Part of a small language model's weights.
Architecture: RMSNorm before each block, rotary positions, biases on query, key and value, tied embeddings.
Training: a variant of SOAP for these matrices, 5964 steps.
Each number is 500 + 25 x the weight over its row's rms, rounded and kept within 0 to 999. Layers, rows and columns count from 0. Numbers have three digits each. The size before them is the row's rms in percent of the matrix's.

# gate: layer 8 MLP gate, 1344x256, rms 0.185, rows 584-608, columns 192-223
# up: layer 8 MLP up, 1344x256, rms 0.183, rows 584-607, columns 192-223
# down: layer 8 MLP down (transposed), 1344x256, rms 0.179, rows 584-607, columns 192-223
gate584 105:506468495496470466526506496506530491505490545508507505465500482513478507523515476465520500498543
up584 108:524473519473487496481539502483483497469494545524488521502550516545495468499480477527496471466473
down584 105:518459491509533475480538499474508482529459492503458491505447524521510529506478543503479511501518
gate585 099:496501535508479483510489506522514521486492482468467555516542524533496513510474506466524515512538
up585 101:524562491533489480453489527462487492533505498484537476526471501485523467518463484515452533506517
down585 102:505529482501502530529502471485512469519525498455541477474465513503535500459487518515510466500487
gate586 094:500503496508444507522510489504510499507471489487508585558503498459489533521503505496510503484504
up586 099:471469511488462491462499489451495463547500487480455477500531523480499500484531484451543491494513
down586 102:452514508485533522494511489456512507485498472490509502471481513466544510477499514493461503482494
gate587 093:491476496512490478495546477478493507519473508573484490503490518507449502472508537504507516483523
up587 101:519492510501509534521498492445512473534526426480499518484494461545522494520475494551481527513556
down587 099:455462493549533479506487474465506542510508543468533423490489510478502562495518467537516506480462
gate588 102:507478481550503498519508496487471503535525501488545509517482484476528454520488483516528478507474
up588 102:497509522491479519552491500491522508517507524482474508509474538490504512550503515512511508532500
down588 097:479560475490531467506513512481502499425529523500457490507439495511544497514482504490535486462527
gate589 100:524479512505530499517492497494490505475518524512517482513517522461487496461503514563521481512526
up589 097:501532512490522474500487468457505529461506536494482520506505491448482503537532511518534499477495
down589 102:516522518471475521512494494477499499501460537504557510495573509494500510547519513487497479479513
gate590 104:509481472512504503550526478481505470541500482499541516499492486499482504503506476540496448445496
up590 108:536494464488551464468496530495544450507480512480496500473504465430468524515463514486513501549522
down590 104:451514492466529499476515525528509493485482513511502508460492518486516506512476467514527503464460
gate591 095:551487501550510513509493487487513493498519491527456508492462453459440512490529511479472503488501
up591 095:510449500489532452510520526499458523525495541526474524497475474475515452526530477490485506469477
down591 095:454501479499466520546503539499515494447551514528519563530463469484497494544507489457497491509533
gate592 098:482499488473508498556508488546489479478552488509473527486501461472548494514557526455540486497476
up592 098:490498503545511472468474480454470482517488526495487523502484485517492462541468449481542528525521
down592 100:504492527486498534525477501489511540528561500523473506479467546521528475497487504520480480527472
gate593 094:524490464515488508490487492467483511520496534473499501493487470535507469519509469478524499484470
up593 095:478538511478532473536495467516546519500490509455503536488487526504542480490522459487518503513515
down593 095:480528513501513450568520560492492531519499450494497520509506476517523482559527488483455471498515
gate594 099:503457499478519506526476494507485477461521530540485499495518524520514476501534545495537503505496
up594 103:497522534520549459476508516449484497536488485501521547476497465522546519503514474521494497522518
down594 101:519476499536516506497503537487504459515521485501508522510498494502502514512495512479513499483510
gate595 096:505470505528481515502526460507494434507477504544509530508501473546495506484491465522508506477536
up595 093:526467499489499557532507501532492562510518472475488523531486520459467502481522501521516480497492
down595 096:496543502510539474520471516529480526523485480509468526491493518488496483527488514502492513521509
gate596 104:540523511512507518532513537519472466542518491469521488531486506499504465486543547478526509505508
up596 103:491513486469498473479501491525532523488521531456484486462520512520502462479528533485520498566520
down596 099:537466524475513549501492510488471453502515515519521515527493533562498521497537464500455493516508
gate597 087:521540518487559467518535497456504531466526509501481512513476501555501484492493484442490481504480
up597 094:486471522430463477509476508536544508510502482494478508539521467470508511488478447504481481529504
down597 093:492471491496506527498496476503463517487496504514439445534490529524482508521471487501445454517465
gate598 112:486479536508470469557525450460479474519475465515523507522488514499483524465504503502525517476524
up598 110:533506492500501509527507514478511464484541451492530487493520458460531493511480510534525472509505
down598 102:503553502494544504437465524530500490513488483489511480500481436472479502523530548482500478527506
gate599 096:514524480474503490447533499501502465505495507518533510475526497494481511506481455521517511530522
up599 097:488544483481537460525532495533493511473526512521509535518516476506505487498487508517495518475511
down599 098:539507479519496521523520511477480543497498470513499434474501514489528496490506522502477544490484
gate600 110:498494529501459510464540495563520501498474493450513500493479515555543464497509510518547499470476
up600 109:499505485479524498472521547522474467512522467487515505515478526488481520551487501501514488527483
down600 106:539518507505528508483550489527494500453530444496505518473481442514522508500490521539530520513465
gate601 097:482514552459525484517522485510568482544501489514457522465468523482473491431489478509490447516538
up601 098:543472498500463442548476534512569520490508474503456508503495481482471508455517462497508467512497
down601 102:510509497487468486517494516492515482505507462480521483515486493490489485476515521555538493493433
gate602 094:486536471509504511463476518506447530520462507491499545516517511540517517544498501478501456453499
up602 102:464467535499462482508528489490520500486470502504482434437494474477526516534475501524462519516497
down602 095:521499508529522524545513507502522499487492503445511522511466489537474545465518513506526542465502
gate603 100:501486512435463518506495488496507500532489494498522498450483523494525492499486497550530472483457
up603 103:491499512522491496546468518481482472533498503531506442488488496488503516480460513524503451489499
down603 099:515494483464492503527511506490567509504515519523490511503469515464526512476529477543488533469551
gate604 102:461487478545469522516448494514512470456484454481495523466498539458497474504460471499520506453507
up604 100:510475422517459522490500464509552507466473560509482501486491553479497471502528516512511523488565
down604 103:467463525496487485499519510483467501520471502500554533504473533570525505523482515479475524487498
gate605 098:504514537490485471496488547516494504540531541505528525447500459506483468519507557511491502501499
up605 098:455536507537514449527499489505483502496507496463502482452466493514469560474505517467512505483553
down605 102:492506503553514478550461482493458499511492468488535505542562504468524469510513479492532480489505
gate606 095:508526496517521441531550473550525574484552477537491493478462509470517496518545510493521489475491
up606 096:523501473479496529485463543490493486502494474448466517539513522496475478482484478525499530491451
down606 101:565476480548514518477511473486497544493508513503525485503486506471483453464510475548491486553529
gate607 102:485502486508535498474529476522487513528528579519541501503491474504519472484540479513496486509477
up607 101:482548521534515467540497514459496506519510488499516483466477481558523518491503526483482543491492
down607 106:483480499499470490562458504494533512527480457491509511502474518506480498554526461490502487494528
gate608 101:491514522485499465480492493451507480520541508525524496501496492474489477519533515504501485472471